Weights of a small GPT-style language model, trained from scratch on English Wikipedia: learned positions, tied embeddings.
Each number is 500 + 25 x the weight over its row's rms, rounded and kept within 0 to 999. Layers, rows and columns count from 0. Numbers have three digits each. The size before them is the row's rms in percent of the matrix's.

# layer 16 attention key, 192x192, rms 0.116, rows 180-191, columns 0-191
109:480487491489487481472486509544457502468528514520542502486469482518516509528483490511512486503515499459531519520488501553485486542503473478471434504563429519490500522498492473533547485491503484510496527544520489537521545502489514518491519507537557460544489535474473500529456505450529487529485529524542489535509499440509469533523492506527494502456504508502521513514470496497479459521484501529511502484505497540522495483481523520499523474464502502493477489511510504513486490491475516490521461534503533516491480443502534482484531482478455526496516470468475485460494501466503532497
122:491508504500480484512511459505505548472488499525441498496506503497479501509568529513540501516464507525476476524477506442535521497494500529499527512446506494472500510495493480469536482510529497478497441475513521506506490523492494527476513535490487490533517515514529477513508515510576545473537481522473518513470469498469464482487500482524486461498533487521503500503469482490464476499483469508517502506488470520490524439466500522507503485498500523492471521507488492506559511494527497525516513481556562532450482441505487476484497508499558499519472466505480513512439516508540471489
125:492503543476536477557534508506484500519531517479536520493476512508530504500507504530495532475522505509539520505488455512516543485494516488557500474510504519477511489465525533467530485495488498515484478524520490460501574513498500433491492498539493542521475456489481538501491524479500493557509469478504489467531496533499499494532554474469511496551507487479521493516489491481495496516491514540439482505529474488468567513511446510519487497499480521438499490494474505526475534491492540551526482485472517530507473477468519482465490515523512467493489493515510471531490503496497500465
118:498471543458469506476491462492498463482485536492491486535479532509536489552487490470530502511473507540451486502517477472508492545528511502539457463519463528506468495501498534457452498460507499491513471479458463502516534460453527513534526484521492499485490517502510504480512470506502487506531521487504458519465500467480532478484495514483512482490509481481459498484548526530564509577496486511465504467484493503484538515500536480468522492522498483490566511509452488495511511516505494495520511513489499487526518498455539504485482491468509525463505522486516544517546496476489470482
108:493486520496511547507501535496496540484507508482521527503465554504474514480498456482530475529495495496504533555533519456528497456518511452520537466534508488542469538487509531497504502519475534529516504502460478526535522526510478455468493473481506509477550482561529512518572507512506537479521503504474539464495460477516487543497478483457491526520482530512507484505491510505496536459513481542504530472522493510493486468522518454506425495492510479482498499503491476462528513487513512489472518498449491518489471487516500504466482486473503492512519458471527521484494524521527490518
116:487502555503515478454503464538548492499520527513517496508550537539508523453509504497485509483523490476558517509495510492519502465507510486484496525498527457499518458538512515482507484498486514515505493478471493505466516439492492528501496499478471484477479499486519524538500472472494486498424485503504526474501508523520439459502505481491533542516522497528502556521472456460505486502517510454480496500541492513471538541500496483496494484477515519458492508517475519531496506486518482477465542529555456498473522482502457472498502515549513451478510510506521492528516509455476465470
129:468475510470526497514530508498500502501486491497460494552458430492514456497518494488482467485503514529509468532497507531515479463488525509478487509492519508512472478499474467496503506514488510477470481521458571457478535478540455487498492526484478531472517517482478466502509512474476515465488506550449489488459505471492498518483489458517459472515489472458537512460500502538505512496478459478527472524489493487494489487506508519514511546485487516496490516471518478478500489464521464500493461508458479531532490510476427524495510487533532447507531525504496491491473569509526499469
114:520472510457509524500489526486497488512504463511486477487475476487485501526468508485474477483495521508455499484509469489496511501531486502456481553533480507486504509531577490515516527494471513482489451449540516489516496494451539530517532521469461491517531495495496504527533524507485488490525486493510465515548491483512532493526544512527454480473485514496531500513469536538532491527502509505520498481488502508555500464495462511473518542484541518468524491493536481476530479510555460506518515464507485484474520469476477536502468495488524483529504481485464442483538457533449496521
131:507516488449482494511557504499509436477493498457474509477522482513529439498480464477487480478506483505494459508500512502536473551473533502506481512491518529457486525476496533505536494505522479503480481499489508527454474512481570501569495462497516511526486466490498528466486515500503517524499494486542511505487502547498491489526547510494496533458485534505513506460483500483541535459500518500529461457562493506484560519507482486465512511491504467540506510508447488490526508504523508498531508500502499493468522492537490532508475502554470521484498504496456486509475469541486491504
118:508474520484492468462489490525477511518494516503540526517526491549499489519526463501500488532491523507515502469532498489460481486476507516486537431499496473504459508499501470508527530448525478523468534479513520445533455536531491481522494464481521520515499487512497542529489503538467541474521478502444503459495529511489492494496466510470476518558536494534500503427451497494508480516534503541469485495538480507536522471548505502493504444499505512501549485531508468535507522511494503526490501498494483514517476513503489497499509486517551482489521530483494527496540505525469501548
126:499498503491488483469469511467499517503492481519516510503503500524459503513500488485544495487512448524518478547523508546475552535501519430512505499494513529503526529500506453467505499507469530515554477511447515487512481490499533505524456548502464449521533518474519495530488488541497500496453465478495522506506497478462465480476492537483522481511456465509494491512472514451483454472531502499473526559484492501489507479502501495459552541519525492479519440508507483514538484507482483499492482494514496492529537508502485528501502498511510490538500540518428521517449477496496503517
109:496538507522484496540535518468473512503512481532542439476518483483481493516485516490506495472528544517520500515521485526514512458480496503471479473484497443478479489473474513496503493489525540470529491527527521494468470497490476487506500477525474492498525520532454516484480521526500523511497533481500497501534554509504487476492530518492524486519497486480518457516537473517491499465474517473510452502493462464474513469487513461487528492480439524504494516521455469515471482498481461561528481517546529498495516488534479455467495541475519479510477519503491553561515494510434499533
# layer 16 attention query, 192x192, rms 0.11, rows 181-191, columns 0-191
124:513507514526538459458535498503470520475427468461536508490522463506481505537519494519501493470487523546492490498494465524488500501495485492487525482479515492491519589558482491530539524481533512482518499515503482496475481468504512538510484515492461511540497499533481521513506494508541534466528483505490531511485484528470482531499508459493527512479498501516503532454484474500515472515490499516480524531510448478530527451442488474521495524476472541461549513461512523494492473520504468499551509477510503524466493473492501507504506521492507502479474479532490520515492541457467471468
126:515570500504553489502475515400483504506482497481500522538469511512521484502464517557513528492511529490539475510527495541512546540436498519515480511527483556511527466507491501525479478503528534514487474475463494493537476493468517532475486502519496516487496466521476492504506510521522475525504522461503493492517529548486504522541497474505478531497518525514510494506510498530465506460509499553447463481482492487529528514538504521459490477491492498490474524497474511550466485499470453519477486507483486478510500482477489489522520444512521492542519495539510507488517500508515511473
119:512492544489479492485496476467516470463502540501477486519512539493526451539522523475525475545470471506513540511500466512504516532505465485546459527508463546507480514491532477480532516472514515475476479495498465506554524474462452448526497465481519494490541520516484488472484466537485450498545514514508474499528533493478486512468514485529469483482504510511497494480529515522485473493461497504417575534483508500497496526509501513522550453474510481519535495497478475492503489522524499469488526526513516477488522546500488528515495496474485507484475489485507503542525481502515513486
106:506442529476464487484504487484472481506526463479504512517497500497531496506510504533480505526499530476532514541541534496529519514492519493518499493469526495501479542499541537513505507482495548496494505508483487508487526490559504438452492507474526504447527465493562509531550494471517507494503525517506511492439507501501479532470490533502524499524525528513501474469467449484458532454503486503474505501447491485530487473511544488514460506503511469459490473522473510447494503496555459466525493495503470486486505512517521456521496513555479510522488475498505508471508548512469482508
113:471501532513501487479513522520517489488469536490493515508496517524471533528465491479439522518478514468529506464489503501547516508497503502486480492498499466497519461538491547535502510510498495467583496491479539487467521444472475555501476458507506505465497504497475475500485483490471520512500494465538495467496510524480496487485465514497521521499520484525492473519492471496519512508531482496527527481493490480485511519527492497453492490493533482483483520560504543559539483522497485465469516487500454457515510429505480498520458508561540487492524483526518479506503448487514464467
119:481490512497505497537508465526460458511479458504485523534516506504542510497498476486501526509523495577525479568472500514547531492527482495493544520552515486479488518505485475520525509511508501480528529573477526513467536500492512515449513507517475505526526515525492508486511514557496526479491485512494472533499475451478509531504502470466486529481480520469504525475478482469543516479533484512476450505509490487490455533529481515536508504488521519504479531485495484517514522491547494520477486512494452495524479565486491530494522501497504466474505504521498487468525561526481517459
115:472471468491485525469448507503554493517494495526477494523469494476497490494498498503490529477531533560460493515428489477489538493563453527461514528485529518509491505522495504522531522464503506505484474496488493459501500474461521478517504561469490465517533466521540503492497512521529490504530485531454483507555496532522541491497561536493469508487491527497517509464499472514484502537489473455513515506510488511541492520504523513509514509473472498510501467458508487490524523480537487473466480494530503558489494495457487553476505514471487542499514515504518464496489481491466503509
127:526527481469500529482471472512474465487566515460456515503464513494541441497499496530498506472513543480501555504465467505514501531486468487502476515490480549449457505495470501533516487494489475490519492469459491489484476526489477479525512468477500490522502537461482512490512527493500527521496518496529514532540494490528513493527488468514439504483498470472480485439492499507512513473550561473521486516524479494533519514468477471464495528519506487485513514491496472555552523524504506507500531510523538516451492492513536540495514505514517507480519487492499543491460485510542509528
116:490519493457480528522469485463507493518464499504494540520484488478482469480551460520511508506482460490493502486493516483562459498489497471523531457474465507553494472506499520538497534493529518509497504507533545441504514535537494489471511482472536527474499510534517473505449472518518496484513483489485434513508478489463511483503479524510516552551536532520518492463520483508548508471491514460491498534498493517474517466523534460473519464476471514537466483517496508516537465490511449509516539468477464458497474507510500493485505492501528480482486483517515501476523510521501487546
117:496484506513513529499495546539500522526482500462501558529520501485457486513523495502514516491480517470464454554467495469464503551507484497511444520461465490482486519517506478493495517490506501497523477489489546452511519469524493553535505546540518510532543497470520467532504478514505537522523495469472496499477473493493479501462522548478534527531491460488516521488492508466515501513478460509473492497502463484468529488512444520482513486510505474479480481505502541524537522475469519503484466498509542511527491486471538503511470537489514481489473523471461492536477491516475512568
107:482532509497506477519477507468517506499472484501461535503494470472478479533488477491498502470529501452500492516540511498522495482476539536492484487488486499489489471517496545435472487492515503463525501525470492494526476518468481508522490527511477502518504514506435479507527499511494510487516550466544500510502450529479478497520513524500524529511500483478520487481559499479542498476513522531468489485499528513496525489456473475510521523478497533494495503521484464518467496547485487499452534510539505467456508462489505449413509507453520507517484529533519483478566490462468533484
# layer 16 attention value, 192x192, rms 0.167, rows 96-101, columns 0-191
126:525493458511491538486478490542497537448524476504530514496518521518522459481508483463546509518478487492532490518487515466501443463479481486491505510521491521563505494475480482511499510517516514514524512470487458503501497469488534486481468507528479495517505510499438522518510519469508503526522490492480533475519517497511540496552515446519462462470511451462505532470496502522500496516458531467507524508502496517460507540473477500509490519490472525511485465541520509491443536542459477502459504443484516523496517514534494506467508523473510495525536538499480510545503485502457453488
129:516557515503525481511506483500486508497486470466525460486526525514467494518488503551471547509492520516481500516505485521504491510526492494553514490527478513473512530532543478539538540471542502488477483501503489483471472473459491529432524480498486499498503548537529521482522477494531480500443501448499503551473507466498435523511505478484464501495450526496492492498467503479517505489489514463468487529517486493516497513503544487496495571495513465567508509513529524503470499527465452497493485444501460519504496538496527497483479493483477489484508501546492508485495546514498501512
128:506494522484495532500518529513463478480499484472546491504483504509503498485498493487495516582459482512559488510522462517512470478480503467481492519508545539454513473519494505496461514504523460508482542509529461541523521512481492537464509455505476495488519528524471475519460485511530506487512459502464504538571476496533498502504523498500521459524435530469486437461426491500493502504550503515512522482477489504492469510496515490487505495504516538490516474519469533490530536474527498510521495453493535517493473511544503516492510485505465486478507494505490510498525537508470475491
128:484490521497457529497536500500496504487464496513506537500471497541475480512512561500535491541515546491493457529470506494498504562537539505525512498515516482500487472536530476558488481484483445462498474490497506501506510533449537512473527498436488475508486500521481502492471498505485448500461465538496513475495493520507483504507497520492536510538484485509517520529507504474478539517460518491521496457465528520501538463500461499466510516501445485497444484513477567481510501488491454515473558525490507510495520517502486468502502481527515487504526471456509479479488513487518518538
128:501463488536497510482532509501464516515479476457518513512567467518467476493495502486507564490493488500537538540517531502467503530487518514478486491468473459480438515529488521457494503512481477472457471475507476507511464494481510529488485509482506456484517507496515500484549492532479489493474483505464496486519492547532497510511525481538496514505527497478469533493489485540501529464528447507478494474505513518487515529529475466481526501483510510469516475484509482509497518508506507498542393520470532493489502492502487490532516502491531541542445522483519529500546491491537477501
119:511492495525486495527486483475498529518467482488506474491510498507495498472539486516494472474450564492546493534476515491503516559488505492460496508510463490475522486507518565541493496485515519479494484513506517479504523508470508454509548450508519488482553482461496490497500501496472504481502532561471490519539449472504465461525509465454473514512488519532532510503532539494469483520559502496479510471514528543505453518440485473454524501487531465503508526536492485518498508541457515514498527494489524500520468525520514516489502504458540488490526511492518464501494488477500459508
# layer 16 attention output (transposed), 192x192, rms 0.356, rows 96-100, columns 0-191
120:501488529515504500497494494513512490479507485443436464517501515509444474470496517492470524492474440528503472491530494513515525487512513486510504493486491425497500506524461526485512464571543498484518494508512535498524458537516485541506517502460459506498477484470526542490520535522541501523493466446495496461498480463498509477485476494496520531497502524492413530482538496475503496484534521496494530501489495503524509496535508517535504491471510482477502522486505481525568479527514477517531529464470529530517513497481454504490500505488483502493486513474506495481534551461524491515
125:506498508510502511548472518505456485499478520565514484511538481542536538505540543487507533503511454474508516505486512479508496537490507519472476495533510501520509469486508516521473462508487510496497456521488501467477479496464445508512477495445503525501487457459498542496474454500506520506484455499486488487469514569491507485530477475508526565510529500496512478436463519533482527435529528523485509507497450494521503487493424485515506503506501498480467499493488468537514535500469509455501520478493520466494515490506518516499505492494496490479502466522500514503496536493498454461
122:512521494521502516492509511521484485458511528506500505506472538543528472497538503522504504507533487467491546485476547517549469472483489528500473501521514512510456525527488477458487466495501512514538467489488508485483468412526488503530518509475512462523424485512492499462507483457473501535476530497475491448494499450539501501470511467524516513544512515494504510532546513489525484494503537512515511499554510476466494511517506484546511532505467480494523520459500527514521484504477484540523529520507443493488532520478506533524491506454532485514463510504475473508487522533490469514
120:428497534514512501512518477448459519472497510477502536496516506491485529470483523509525471482507506504541494522551533448531498474527481506453466513492508483504505453510493505524534543512514530497472434488528488499446545458535481490498476514512489481462480516487483491546532508549526517506481531519556553484513482490529515522510510466456482466492518493505498501513484503489542482486487519466495527503493489501497522518500463528480504510494497513506482519498504542453515518482507507507515485464476510482479508515553498537501514491457502506496442476479515527457508474554479481483
127:484516478489537519546513508511521523480522487529507502529489517485502477424432493488493452509490518521460511483523502540543488525501488472522505491538512543509510498479482510477514471522504518525574469494506508538523514499462499455473459504521471514485461498511504485489516489453484515494506484503555517526486476501451507484507553506532494512489489527517459482488499491528478441522482481508504515498503499526454480505446506534493488480540510475510467531526534493496497543539503530496483502485461516506512525509487520529479474501428521467470507538529486495465525492492481494499